Weights of a small transformer language model.
Architecture: LayerNorm before each block, rotary positions, no biases in attention or MLP, untied embeddings, attention and MLP in parallel, capped logits.
Training: a variant of SOAP for these matrices, 208M tokens, 3180 steps.
Each number is 500 + 25 x the weight over the matrix's rms, rounded and kept within 0 to 999. Layers, rows and columns count from 0. Numbers have three digits each.

# layer 3 attention value, 96x192, rms 0.106, rows 0-40, columns 0-95
499494525522530476515486497526489505476457519550503498500477503505500504522536507490506492487543532486491510457526511531509485511500493479530500472470510454528548507495514549492488478450486514516536498527509519520463491510462480487498506440472491456462498495493463519509517511513496466501
450538516464473504526499504533481503505531474484454486513470509523483485463498455529531484551485521495492525489545498511540538509484512504469531500469516464478478486508516529495520465485483501463501539484530476480468480510494520484489468428463501502509542508502517481529537497498509529500
492479468488475512513468509503509514539489513504511543478510482520498522500507487505528526501510502518481526493554512481487492506490525504507519486486488503489473509513490504520470482566500470528493510480532528492491503465460526507478505504500500490536506482509468489533489520510528517477
482474524522487522454519466515490484453490491526511496515499482514534501499539516524510520494510481517477487538515480496493513484473488492524485508521524492523499512475487479513458532513510484498515488496522515475508524522494504472490500500515504471500457498524509503503550500514525516505
494470502542467509497501518530513551537511546440487500517507507512498512491530476497501482518516517520470502490480483509540471465490524505479474486481491530522511536512519505498507480483486507502514463524506478478519506480507509533445491440473478530525493528481457486484515473530516466456
488495519492497492487519469561533531492537469490532535515504474509439499476525506535434506475506459457493477507481504508511526505477510483501490461502485511508479468514522502515500454510557541511497534478553500512512536501519501475507479497479509498491528529538486487520479495452508518492
510511476505512448493509491494506490502488500502506498510501508505512443542505498544496510456517497484540498494466472503486464504524423514487491479495500473499472491468474490505546490496478525510510475514486473474491480515511494542460497484541479528524486477504492477478539494507499505511
534519490498514509479502531492499536525498497506511510504493505516489523453515484535504515510481471500484524495527506507513503519488469488502489505514499516489497483508502494515519479452520519496472511493536488508502488519538462473508525537485516471515512482478519514488464499464462520495
494548504504529520516495486483534516459478478471502507500511500481515509480445479471545496485534482536519490501494494507567491471525514495485527495504489499527505482506502527514479491474477499488491520552505468525495513517498518497481486505486487540495456485476481516499525501511476517493
468504504471496513508537491512475515496520502439511491485467449505501486501537528478542450511491476519502498488501507476517487518490492510508505481533501487537444471507530521458534512516550493499482502472532542517462506497483507533490468515520498506490484492487519486516519491526478499508
502528494500475482500503488521519501496438547487520467502515499494493482470508476487514509424510503467475484531467503493513534547505511456480471488504499490530492480511496530464495486507508488475527457450472510489516495522505503500494500464531514486475525516473493505482519541492484499500
552521536472509501519525517507483518477501522462486448496499482535492477448463469507499454500485504497537514507458475508513486522534491468485523538482490520496541499559463468468484461445477493495508509483511514549497474500523508522517506493481485521506458532487511494516481500488468502513
467515528521499537487483495525483500493491528517476531527481536498497493519494467507495437496486481507497479530510486505467489478546523469455524508514482498497548515501466472501535532522451535516550489492514489503510442521504542538484487464518479517505504498523491492520499482535478530460
437510473498480476494524489485483450513467510547483451477491479494491486511475524473499480530498534526500501485478495469481528498485486523500513458546492481524476459494506492471480544459531455535480518515471509473470494496503521513490456534466493510521556483533498509514496512493525482510
524491500473521484513495510555470532477511499483464469500515485483480499469486486544510471484496442496495523508520508513552522516507477512497545533492501532511495521535530567470427468479504477484465523476496476508533513503472522457490545477511500503523466519454498492509529509463523513483
519476515521453525510485503506520524504541496491487508484487507471479463523530512519516505486507509510484443517558504500504511453446503486486473485504458495521512506458482466494493507518483539484503539483531469520464456470588523473504496524509531447454497474554540472510499477521486489510
530519499539488522505508495482502470509480475451456511495529513518489509522489485523533490534544503488480516497510543511438469498548471536494509490514507503474474502518496473479517520510490490501516512500487502491524516488506466492523499468451495493485503466515482545481508488540512492531
498481507504490469511519512501516459526501521517510508461487518506528495529514464499470510471486516464534447501497492495471541512464512486473494472464479487487491499516502536549513505519526478536517467512505489491545535504513498524537499475515526532497559492477511455481525474492487507504
476500471529507507519537496529492482498513487498489478493463513473511515524496515500505492516495526534492512500481500474526522476476458501508527494481466513522473481508548505491511467517495484490491538504495495508471482540490535528511514547496512509481527471549496535521495500496515499473
542530526507552501525508493504493533485523450499518502500506499504510469491498491479511502472485492475503479516492483509456463476479485495518461510465490579499466493504445486512445500483477524501505462522493513513516511502501496500489492499500527488533507518505513498501473526539524519534
513519498493493527526511497487481507481468528508484532497490512494535472524461497448498480502545537497532482501466511495511510488525498473480537510468483457507524496500499483492497526481499537504492466580462480485519491498482502529502509507483462534544520492447506485510511502485477466513
511459513510453486500535479512458540533498460491497494541509486489503517438518522490504472482508499482477514515524499504533484505503530475499514498471501511513505481521514518505495499491485539478503505470508501513490521484482458502468510492521516457493509491499506490483515497505487503505
484496497507490518483489473521466499489536493529468474469501510511529528509552522498509478500489510482506534540464482490511504548527504524494479470481508485462429508491479525523525451503506460535483468537490491460485502538505500489468512516530506505484484495513541470507511457550509488498
484506531483484483500518547478513496485528494497480521497481504472537530479483525477504506504457502518513505505487506451518506487525502521550499507494505486512494469483544525501460494521532504434466514512475502522491491518545492483508513515483503528517534466469543488489487498498484500490
485479515500520545475540520512499471506469492541500497485530525509482467495520526483461499504500508489508539524513496514448490471484509530498489523470502481515508465500531485498538482478530478543508483510482520455508504496447530509435499454491497516530459498511500477474490500500493524499
483481542492503488533483504516458505524493507470493500486485517523521517484514537522487499518526479506519499535509539501494509460477480546514474474499512484503495501528511521514503501532492537513523521492508514512469512443507470478443508521508479510467478516466488513487494495533535504507
488501476455493491512514497492499495540512482522465481452509535506469503494496504511486510503476496464477507545503507514503505530485494495501523469524510479459429483504488474508484484522518495523528478522492508472492519519490496509513512490497465519510499511496525504495483499503485511545
515506486513520525504510460519483487530473534503504525516515521499466473536512521499522496513488469559511505521504514489511497520476491482484517496509497470493492453482499487489493470480499478502545477465504523510502482519504484495507529485501491477483515482506535497447533518474496472497
512458486528471519466467474489497554428536477521461471512425491493499460510493517519558504459485496530482483468488474493526543504428499502487492511495515502506483457477490495481509509507473472514525477514490481492495524545462484498516471504497500481480505490451516465490501533512536493482
492493501505504484515483483510519519509499450507508489513506515491518498528495493522498508509505512488524459511513535484481514501512493521514496516506535433512504493479506480499508518483506462507490503507509533491511483473503492524501488505491532480460490478519510511525497485505537489470
554552526527488515494496500497491483471489491469497518519491442487541515533489468536507487488508524547541537508491520496511520534534449517537470508530499544493489508509482480530469514501508448495462495494472497485524491503495473526494483557482496468490475515488482505475515520531478500530
489511511527533546487521468513459494479459504489497538530491497498527489483514538510525489527508529542523456497508472529523456489515478486481494530499530526478492504475465460536486494507497511478495498506462520494479512529496501523514505477492503464542489482503488501492515539505553494496
559530504508488523467504477481532522534485555522496526495520518496500497507571483533534472500496528470465501480537490522519419515500482510529559458519468473494439554490471494503501557490491477542474515505482510402491518548482553491494575561516506526506496451505496468546495509446478520494
503473532495530486461521487460475562518529471540501501505541498516467501521482539485560464541532476526407491580518520498479481491487487438504548487544490530466493544505481475500500484495512532510496514513519491534460583480491513505525488502449477562512532573546489502559535532508549491519
507551493528513543537509518509592491528470487498501479525509484428531503482487551540453528484471457500466465544501468507530474464457501475514510484484557543497577524483487524493529500520499523523500516548543534476495568480510425479485475427507474508489527495545477475486505509548565495487
456515523470481560452477486514485479516458490523571464540461552496471507521484494508492477492498545534581501513496461520543507525511497488495501527464479516493507459505472516480486519520512512417465529496488514556469486510530460505485546486463492432539486522487563545473492456466471470553
476516489542477549465436497460460517475456526556492510487484518496478464513536518526460508490447528454516502481545517511541534505546465515543464489501475531500449511543531536463449436439545522535464512503508498479445518485490500527494452412458529517494507449529489543516501485519500484473
496561535477509478510480483479496516504454474507448544488498549534509520542482559487532550487519536467559498503506478474526566485541516488490480473508453500501527455543473428533484509524510512481510585449503447467493472563534527472471501525494503503511510509495455486501501526488548431489
463470519479490476489462548495490571518603487446525531544478492504497519480549477482511482513472441529516507484489506477501491437480462518485531513497513534473441552495528520491478475562510578498457547505486576468466513486532478501494506492521523526486504509528471512528482511513433536510
456468443475496536494495480539512559495505493549528549474546534534491501543447517471482434525524526490514520480528526517485477528489580449544484494501547496462488479503462498495505535495557471494508478516479495453467484461487510511529501475475473498497526506511490480456496479510501506465
509477553472429541496480455407508524504502490467544466472474495490513490494531552501477504476480494495541453484489474465519492502539492546522543498507458516488515513490512514526532513496498459519451509477524449526494483495503498524492513465469543491483518500537496540482470536549489517498
# layer 3 attention output (transposed), 96x192, rms 0.105, rows 0-39, columns 0-95
486465527473505530475482526482527505517541473503506553537465470480540506474483500510453497500515487502534515490483481508463535463483489525469551516532468461475514532511552514480540488530489544513462462456462500446508512530529510533550486534508520528546503512485529437513474519504489505502
452524504532463520511474498524507487476529548493530495474490483533505492523496534514498459490507517490491489504474483534493500479518500452528513509508479540470483481545533478488494508502503521505468505540533512499481511476520513475517484471519490514476484466486477529505482534458436488497
471483525521527506506486494487521482496519507509515449495498502497521530514500524466507462529495533492484497455529509504482514533525493529516520484446473494458497477503476513493496502500491506501482478464518518492516516505514480489507512509528475473516507479495491466480497510501483490512
518530522464506495507497503486529526529523506484492516516560496516482500495495525459522494527570496559501467564466519481533493490504485540503452494488490498519518481471521535469478534531507522496516522471490497501492477517532473525490473528511504529518510511493561516507457533469522484514
475501510470483495502511468488509486531512533462470519509511490487530493488481539521443493492500534513476504418533474519479531530514521544473479476523497493517512483512479510488511518445480536483477540481522565522479526540518518499523482494486473500509492514519493508525482476540464495498
527499496531518463488482504468502457429494526447478494484505491492483495477492501504542451494513539521466489524507452504514481484500508485514499532493471555459486478516513509485529509480488482470466470459497472497491497446520479516498531508523486493497550529516457539520433505502475529482
531510513488477487516446491479457499520509472485495493506528526467522498456479510504492530543440480500542527506520507492507508515472457460498498462522516475474507500477567481498475526511468499512470494501486503515474497512515503490503574453503490501481529513497478501486541524490471510522
504500495533499494509502478488495506444482493519515498516479524504502476483505524538506476499504543506493527501492509442499478461513452515501498545544517457489527506501520472526518503509493473537477516495501507459548502484507540488520495484514496517506510535526464486503485507486510504551
490492493502523488484484489486491548524531494484515483468460471508467490520501476532507519478517560521539517466484514534570520501542479507538491500521485508506503498499512501508515508500499492500508490496535504464526532542491506497492461502497487489518444511496481497495550507492541537455
521461475502497475507505519529478484485510475522532519583472501535487517518542523527484531488480528512464453495500463522524512450520490447519472510463496494496494482498522499496471486485512481498514530474487503524512518506510469511472489512508534511481560479498530524532524504486482508497
481490501495439536483488447520480472471508487502517497492471463492501495537478516487492474528496507484493494545511498494522482482466523501478505490527457464538521502506557490471507470485469489500446455515518482468495522493497473526513548515490489523494527502484520483493550474477513486459
479524490504488537511485510559453514535472458534497500467477515513516498494539512506519510467539493508505488444473545475486489458514480497516503502530505515477470488529528495516519515493506541512488548522512480481528496496560532504512496455460453484481493501512489526477471530518468541477
468493525517518529551502468504489523488479551489480485481495480519522496523497542533526537523501500530450481482467532479517497543488518457499528492500487489512494514553504526474475499477520506470538473505519511485538481504502455506498507493469495468452499546490490480461496504518480471474
474474516487482509514470501473482548492518501524526508498528495526501511509492499548483555526479513479474500545526567554472504480452494526504492504492515497561516506491411493481469490537473493512506488463511506505474525503530470492506525492452500520535530481525479552499492459481518500519
502518511476468513476520535487469510515504509533513507426504511496492503498507474512476498485495513511502548488509466484502539484492486467514524515501504519502479477534516488495505519460506539519466513498524490494509481552499477510489495507488460509472493444510501469476458500519464532500
521521497464489511503457502510444493490492497497491464511513494491473499485501487532546519514498469566490476531515523518514493496507517504583471512499522538490496544490485459510523455508502500483516484493528500503463483484471525492485516515500491486476519505516523506446464466494517493514
517531517476504492534471482526543518504490457472506516499512517493519488484504504554494513474503469535489509490476490499501526532499500504485481487459492498523538484506481466491478469494529496518537524523473514523473503507558492528493496517525514516555469532515517499477539459496497471498
536496504480465514514501529489506507505495540487479522495525496480517534527523519468487523482523502510479495504507512499498531525491496447510499479480462471524507493474488502495504495518529538515486501496552475506492523467462485505499523579495479460524474452493476496475481548465513492502
517513481509502524493442494516502490496494492503538535504496467526503491539472492533520471499487464501484516559500486527535513551513473520506504508478550488499496513509459499513493523481519491502484489487479509514526512506500540538490516496508508509469488485452533504519535515511545523486
539492492497494476480489500495448508509530502470478498511478466481543503527519477483505521517514509473538509493483523520499531502501509533498489491481508527465522496515546452461500492521494527522483504528471474533454501465505505472483464510480463502506484525516518515485477513504475460497
521510541477486507452530536475490512509479534479530482508515482491531463537519555510484552501511504519490497503503584535530515473544480489463494497506515488512485508541499545516482480485492524503536484528487535537481535500482510521490505531485521540545488509460470494502527497483432490487
465554488450494471492507503512499464507514507490523476503506523490497484498521485452491514475576512492483503439470460476504496488505494507499513520427491521490490501536493474482492468475493492514501474521531494513510509529518501464529469502510440510455534494507528504538532535453522498511
503471501517512480491468520500525487496549465532453538516477522459497497488495493501490515511489511512483510508493496506474484501496441481541516490523550496509481511496472536502471544522511541514469515509507481510542518494553475479489523541497503503458535510497525506518472507499514446511
508474506513533509521480497499466467494471482501498510528516560477475450569514488535474470463477502487452493560522487519555482522522510506500475477503546515510477516482502482523491519506501517489463478536504522524466471544523468484539540516497501494470510522504496494531532508509541471525
541516492510482505509549482476508501521521558484467544507487509502511569492520492519489518564500483473492500487498478534515532470508501460487498526479507502513514450482463513520489515486495543491516484481547475535495478507479523475504474474442470543503512520512554492491492483495479485497
518472516484504520466484532524506489515481495447496513499548501483534500516486520486514514519505503527487507456558478482512494547516518505488511524502521546502479517513526495466516532526503517494523489476499533508486507561492538498479486482511532443490503493505525500512497478486454528520
542464503471449507509471481514526506458507494553471470524536524528523512503496522525510520522524530492493507489515472524470486520522459513513551523523545555465497449547522547498516497483475505513491519475519505498491486477515527467514541547520514519519464475514505537455550509493560500475
516492473477519501494530480528461499504490507490557526523549496466510529533482530492544504458508480472508543527509438502564488515466489486502511510503491448526487514481498509517528523457479468507514510495494476484489482497512466565513488468535531542503541507501476475438527516483459497492
490524514438515509475494511524526528486501497508510465506530523476490530451493501484499536506508531499503490550510553435498488478526478480494532505515475519543477534455502483552514531498513475495461481487505534503503481482503476469464478550487547552477502493530473512493479500542453507460
506466517475487510523483498510480484528508530511499499468533474506483498466480476464506508478486459485516491522502514544520503513523449517497482481513478545504519513522485510505462430569486494475502483497516511453505473550499520499518467485465535467490489509503508518502475495508496504482
498501518510519508522513506480529477466504496486505441543517492482475532464513491505468524469546519523524534521524530474490496457497490515501527492509513507498487491476531462468485489518516501492525506501496489496512484552567520510464495528474522514499471483483515481490508459525492494523
504552461510471505515506538477466502535511518466469494501497522504515497495482524517480536488495519456509526593488502483476474510485525525536495475448487526477475486490479489522500480477503482465507525524471489512490480519484519556536481506486492498471466515509517519506481485484497484502
496477469535433561512515480521475489489472502471477498519487496523526503502542527501562473488501503504535480503486546471473526478453493492462485498469541502476456499500529508475503492545510510516520494492532477457510491592478583419441520502517472502467520526527476500511495552521497470474
492510531463536501465490510511481466470539545488475482529500518514506497491489472485488492482513510509503483521505497462503517493459469485520491511587475507491495489510466480475497499544472509488510515548506482503494505521484515475475493484486541476471462480536519505502488501485482552496
546541469481519524530459477491511527520488503496504491491482492530445529478543512532483557530489506505474529501489482530496516483496449495474472519507470486524497422464501509468495523543472489470507541499464514512464460454470479434494485514495538495507490503521469486555506478527541517492
492475440518458467515497507509528485478515514488502531442513539517470476494531524470515512479542488490478470505525511482497497502496502508507481519489564498521486507517529521544487457506469427533501514475458587477482528499545504515506491566515507511506470509461504500471496503485513454481
522478496537520511516494530512484506530489489484539518492511490530511464494546518489473503503467495532514481486516530544527458514537504500531502471511493476491470491521513467454519512453488492517519499522525566483524495519476511493450499514460493496518482544519527501518545488520539513486
474478496493560513533578483518458534466469497492492505517451501539459495494487465511502477535524508489484441505503490478448554531510515441533490530491518468525507527524504469521487519522516508511512457532475523484468523527476526462462503513495498510511488573497520493496461507491469515505
523537492514515488487490530462523511469557485495490519512465502496464487500450500496522461464512503506500512504507511508509513524460423494502499476525467445459481526505526509518530475527493544522493490473502488507467542536486504483492531493534517515543505513490513508524461453487534495490
485491499492549463495506487510497474520474515510486521468408501513470524500496450477485531454511479518482458463452498472543501520493506519519526519485477452465470494495499427477512527470443467480581456481518470489508454456490467495491484531526487495492496488475483499480525467464523518500
# layer 3 attention query, 96x192, rms 0.115, rows 32-63, columns 0-95
485486505492509512507493504493524490481493518482514500490509501506509496512487519519517505524508508484506505495489496495463487493493501510492503485519493504506542506483502513499536528490512500498490501509506502526509510517496528524478509526516486523509506516487496503516493477503499490484
528504503508476517487530505485463509532530485499479521521463461529510497446480498478475506485511457506489518470493516487574496522495521484511537505491478502482455545468512513484473468523519490511534556476468490480521504490498440517524494495454502474453514496587510461492465549507508493488
459484494487464520535540547482516520514513466535485537510482499497511519481522461442485488487498481514498519513475493480471496468485460512506504485477492501518476486517535501455488472468522504466534526474475490507508477502488446514550516506433482495517458512495530470506531491502504469513
499494486487481516482503495473525479510496488507508520524495505509528495490497514477503491493517517542495495491486481493510516505513484503495495486487497526485501496496510509494490491502521502531524509502484500494519484487472469505503492526505498494503486487521481499513522534550484464487
535501519542545470508498491506473519505513524500500487472522502542480481523511467504477538529519518508497527540483523502498492492490481516478450515519524546468501499505507461532490548518513509504485467531501545500493543525497528455502491526510480482496518519486496515474508478476450495471
500500487526474488460471488522501503488447508490471491494518509534490503517518489496494471491479519480477505520527494462528492498500509513509514492491527491556498455507517528487500515474488478516523474512524469511488501501486468475467484490528489524489512489493469543517520484512491495496
471531538479505499458502451470551538483479521497496481487487487532498478472548514505461545508460502488546518461502512547500556500506453482487468446484502505479567474506519496424494494486524509496503493526495506498490476497514531485494461474472488501500497489460526516496467498413498496542
469457517499464488524546515511546531514498581497518518485536529502504492455522475492480495540502476522531490509420568518460518486515489471530529479550493466512503502502510531485461519495485487491528483488467458520487471521520524529486527487477496488496510519474503456551482506500498449560
517459543504518485493485520531489483487548521482472482494508518516528528498495513446470520518539469510504477515496509488511483499541519519489498491503549538514498459488476495488474530496526497481500512498492487476514504458513490535499472471482508501438489502493479495485503487484496528498
491500492488517489480503513497494513507528531510524534486493475493488488466482529485531523487464511516496517505497480520485512477482488539479491490527491513463494557476490494470480510495500539524491513506514520512535472492508445503497488503447497471499497513515502491513511502511471483498
511509459510503481516533486476525491523482489527518506474492521545488485492505486521494493508530507507480506483490530507491479530494476491499455511499517493499481506499492494503490483499499510519528514503523490495498474521537538497512477523501501495538545506524536478518502490522476498476
461508460470481488522513500470504483511501483483510495490451457497486487460497471513510456471529484495500503455499492449492485490471505467524504498497445456489500518534542506483534462518507523482527535505444503513481485490489459491507531518487487548513487508516501487525494517521496444548
507475512558480535474491488518530523547441477555461511561523478537497536527473462488484442470562466510513484483546490528505503462498496457517483509521500490452502503496493515503512523513483517481508503512484475509500467497497543520501501477489479420473511497491449528475474486521497515498
474512547502500511472494446487497514521517532544532504511500510528499522526563490466463494494528495495484510527498490540532522491499441501502548488485486551468460498490522487512478442499493437482512491525497556532496469497499483470506496496528520453486495461507537496514479507525553509498
536541492467491529491534442475479509473497547473477481504522464467500507474474462491544496501455501471466493485450522498530495508481542524494525576499472461514541507560471484518481468458529491510425491496513514493461521473486472499475514555545517504482509485535513522512449527508483506507
487476482481494487542567497495524469469490520482537483493454497555512534482509506471490525493540514456437456512525491513501528515507530500513467565522458497510508572473485477516467476496544500494484509473535512543487491513522522519470507517513497501510463485471496516495499496518451543517
479466502446453514487462451520504525511511527502490505508496492538506508500503519486458473477485537476483483461502534488458472537465509550476480512492505549491489498497507490486449500546466487524497504490559517490510524440486469487522493500497473465454504497483509498499489489489496444534
485496499536498514492513488514499495506507475460519507491484473512516479510523482513447507489489458507538512483503497522527489545508461493532527466465505521460524531492496501470458542534483541499492521514489515497496531493489516514532484467475491516498456487504465518498505545502498510485
479509508507468470541556536477463483462538485511533480490490477464509516509461471516445513517484548485516508514497511537476468512462481466550519460506483503519520519496541498462508496523478491514537494490522551532452488486521501550451498528523503499480504516522513440444506485495470500482
517511501504524512498508464554489477484516507442483491513473509520463507532501495524512483474499526523478508485528476492463517490503515495507508457507486544469549509443471538436547462482533492470521513514463476562485543512464508499485477451486539509485513471471510515522457493464501483488
492502437486486556451499558476494528517453528484476491505459514509481523482476506509535555465531494504440459488542514525499490516485517548486500503488495478520469491499528555488524499477478535508553497472497501494500470516517478467516506478488493502506523520522458513490493512486475511498
499468486514520529515528507509445532468520488547524528467477524479489493482448509503464531530518546479514473493475505493479527498460534480501499547472494511535478512468504497488498542556470460538495500494497477519516488484571497470494505505454509463511551451460474525538466499481539501509
509503527506467493518475495501530488509476517475499507526532407481510457466454509485497504542475542495496489531507499494526465470479519544499538499495502554487546520491474505503486550530516519484491468503492452474492501515480477530470501480542506500508482473510493495494507504485503507488
502467472531527490508530487539495551511527509521527494505468554487466551461523504474548508489509501514519462483511496484473492483472476502506555488514516507503529512495440499462456495500470513488509465468473502421541507545511495526502554495498501460509474457499495519480452491521538500490
532476478563473509478481467485477508502464524471504503506498515487527532520514484521547479527523493483516480501479539464517509558535523528552514526515487491466495498524510499493530550524513527533493497481469551469489506529529519510437467479482509451500450530486493476493490547477516515511
463496471491541485482488507488525486505520544476507515509509520498505483502457520445491502487507536506541478557509536478443509543469512478499479439482503516491516487520522480477487506518528501486485461505513467495474497469491530477464552510462480508520512438509498527522523515435537516482
503527473490501526502475463504514477518481489483471489506515523491482497522512549498535540484523527523478470495500484448520509491519520527488504472510530493476509523530456494480492438487516502512440489477486512532496512516519508500484515493492467497512485530495490476492475488479554577516
510486505494509518471495494478517471513473482496482490498464522530553520512486523534514488483523548480499524508526512499464472496476484503468459500546504458511467498499555493492488497505484497510496481512485492460497514459521495550462514479517494467526479530514451485505520471490486508487
477516479521445471444514499484502488522493501493513523442492487487463479482490510497468517491502485510480529447537527539538475534459483474474491486438481454459504478500559525493504513479491477504461495458480527543507525499530443539539520519496540493493482529541480525512472521470546406445
510490497516517487470503525535532481548485517515518514526502454476499479494499507569447521492478482476528479531490491490538498509431521542468484511520475488506478504491508542495488479473485501479516496508487518490510437492542503553497490521484479521440519527517524490488496498524496529466
476469497467474493515447442495492508514512508528492503517525463456521502456489519501475485449502563509465458509483498477480495499505512487488465488495485499490525495497515513483476546471515543521520516506506512511516520482513502511535447513531485520509497536531532467523529477485479504526
523499499497482460520537498517469546506525519473483476485503524507514495469490510510480455501506504495506517501471515509555523534467520494527530462500476499554517524474536511460498464501450502529496506517489526465540484486490517505513459516442494471498487492536483531511535534479445510545
# layer 3 attention key, 96x192, rms 0.123, rows 32-63, columns 0-95
537497508490515516498483523514491519483475526527467493499496504455475466541511529542491527530511495543521493504490497503461489495487500510500533530486515504503486494521488525503502489503497516486453488502522503507474514517477510491514494507525514504520537514508476479488492471529503520467
497496500521489512508526489495495516502499513525490495489473519527494496493491520494531494499510498505508501512504526507478475497502523495504511511510483477492519476473504501492523512494512507488526523478500496533511508487498512508503536487492482515474501518505517505541509494496507519505
537483499498510462527516536507485495524477492472518501472478483487477473482487470495496501507506512463533501525506492502516465491493527488468493503543536539514490516510508474500501495476497474465498519494454515492524505482498503526515480503501504536511531479526523521476515494523490502505
505479481501513447519498522504489501507499467520518546504477539489510468498498542530494495519510531539533501473510516537459495486478542505479522520510479469489525497556534486486555479426503501462553546477483495499516519459485546527499489512450491500490485474498474532492540479472528520519
509512519501523514555496519521478502495518513508494480529504536480499526502476513478567471519506525526449488502493482498487553498510479500522526473447522498526463477486466509490546503487536518498505487489514496517482490473502486503530530521484521559546530501496490500478481458529475545469
508487469534520462523459472532485471472522497509531512516515431543500500506443504523516523498528530477463472476501498523497499535507501486501495502550482532489465492490512519472582472503480494475495494460460490505533492492499549500521490476491537470517472489461521508459486491482561495505
485475489471528494482549500542525521490498479486537524504503516471484504506520485466516469524488513480477514550473495515480514526518523528502514535530508529485525533523525478533522514520485497457510480501461521469534475505538531486502497497517545527521458513498503498469513505519498487453
506498477462494470470452516511499490532516500500523527528543506538501489496508473504464479508465469507461469485533504492470483513463477506513481489493488480507477538475470523480469503504495465487520464522480522523494491490505476458520439501495504474523492536503535504508500491530485491479
489515469499509481545528561488461537527515471508511513481493504501467501506521499481479462497469532538471485495469494499526438483546508481504468518446519535481530530524502469534537470474458472488500533491498532518517479440439532519496532466560492464515482463509518458544512556497512535504
537476512522526498493538527514480502467494481494528503539471484499522501444467486498523493516477516489477455489494509512504524501454511500482499522474466468487476486487500485533523508488479488495499476517534501488491514509485479462524486484504486486519481548500469470511464521519535470492
484514455545491503474501554488509509528544489509557518441501502505552478459460511471534480512492508536468476469525468516514508450459531526464492534512470542478541502499534448557534514471515479486519536447466522490491515484470504536490540485567477520509461492567530514516491552512496500485
506493485526500528551515485477471497514513477516476487439498493509495503533539507480544487498476512510475498461471484528500475506535452489482454503502545538472478510482471494491491459484489506482492481518507506538517473436500510500515506493534500493528504463486497472514473515513506535463
491468480495506469500484531533471469564518509495527486494493496526504445492521549493495502504505494503523450516509499545497480520422520545474529504521477507497512521548534473527464494541530470488500498482521479489494501505523490516481556427507477458555503478462507519488492550523485501526
470503490439489509498442523503509526504452516497483497507503538489453474505466526550447506506474470515490507558556443506499498504497465478527526520468516519506491522497470444507529465527491506495479477459498517476488478496476522460502519489503452447487505526532489500477524514465524449524
518448472490512490511445464506474486469463507577510514532490459454542501500464505522501518540459447473479484513551459491494470498487465532478498534486502520500503507511506500482519506492548465479493505522507514507537509492492490510472473472506510506505484486485483498505494468471488496529
563532486543497516451473489501432502516503496515523563506474455531507494479506460499502493493529505524516502537513538439473493501491475551510508548479493481499494516510485500463491511485488528500526479519501532461451496536491499494479508502503517506528495464464506506532479514465492534507
517490503520485508531501501492477472457497458494492533512524467511522455503470488546473501488466478497510496505489454507554512471499494497486486481506468518442526506456497502502483478476525494491507472517482490513472523508551525494488461456485487522520501504494497509512530520500501523473
483539477520502509493517485530487509504503508518446502530513476481482502521519510524528510469509526513522510524531483479496477526542505531499489452496486471479501488532522534484506517491536538484502508502533527474487491516515488496517536468501492510494490504499499543484479483528485520475
509493463489486500508543510507475505542481497463494512475493515467513509477486498477498514528511508537519481487543533506495471423529463479481441484475523508474468508539507485522486511514497523466487540533497533462484507510497470510513488494500487467499481490527505506498509533491556517539
511525491482465514486492524495515550492492512483527481470516476456497499487484487504513557517508542497507522488484526501555510454505502487492474512516492506514493505492496522496464484516532518537483532515489535471490474478524524516522490502505473536485475516485503526472508490528490520510
521466533496491506507491479493508500498521518484468480486495497454465521518510538513490512458477483514474515455440514477495550496497515477476497498546503509437502467503525497493535535508504520497495518534482461466479547504522512543495485488506547511470503523505434503512499448519488534502
516498511536479487498497496445565533524507505486500463475487473506495444461494496488510511506466521477539477512520464512467488510485527528498511467525493469484490532488503474476492520474449487542503480511464523482516514515500501511456474499472478494474482491505517490498498523479535495487
463518495496513483493481513512476477518526459515501486522487581527528478477483531515519525472502501471506519520471498538481520496536471461472503522510494480486535533514497488479498512507477505531457514527490462442534487505496521533526484492460511416497457481466517478534517517534490501469
549507512524500490480483479482519494499525478490496506481468487505495452523491514500467477520487481476481507531532483499460499481522531510493522494477490496518539494477463505499512455532454512532501496525496481505549518488521454468483492500499511508499512495497496488476478489527492478452
492448539469487492447546526528495480499521482529508480460504502525507495508489493495473503494503494547523579496502521526465515489519497528508476515536499511507500527506478478517458456500522523486504488534497511504489529513514537486529495473545482482537472504507478495489495498538515464496
496508439510501476483492477479498502474493495519534441501502518518462518477476468457473520510536512520510503493534490548507502483544504510506507485499512479458468483452438499518503512493488491503495509518488472478479525498521469486473494485523534518515484553518508509516506492486511519516
534474493507515468458520487480529491507483491496533505454441517509486481466508500500493484495500488521492556511510463533488477534496523487466488539547503511473522511476527458531549482448475491502525490508520506529541473441491469490531496532511482506462511490524479547475481513525493493531
485489525487503462466498494502505512468492506515528532515498488525485505523463502495451517530520510540500511537501531460497473491519532529504499508478498506513501499506530483509519486536503492506460489488489473504465507556489510487521499491540554488494489501516510521489518464499515548492
495444503520495473488504477515505490509515537514506445520500462525496493479519512484495488505508498513506514509493519467467523488487480474540526470498489494482510492524482510507500531509499503493475462514508502514485479496476534496481502492517508525486540510474517472499476503527495521564
513545515497463503504454500493520529442519518506542512503490519471483476520493485492523476514492513551475475488498496521515503485522490513506486492466518516483496500466473465467484515493531518476474517522522493500490468518490490519503467478466502497480464459459534514480484505521497422564
542471468504519493477490507508499540500494498515483516490505496433520524507469506495490520459550479505509547497492478473482478520518506456465532489495508552511496495448497512502508473506500485486517510493503495470516519486503502488505509478492476462581506494508514492524525466502461534488
490494488505480539522515469555530492497506541509472531516504501475490497495540531505468518491506487462484522487468494509485487478516486483467487483463448546534482497476498526490486518493517496546534512534525433478516496530469481493512482513462539499500487489452509543463467528510510497532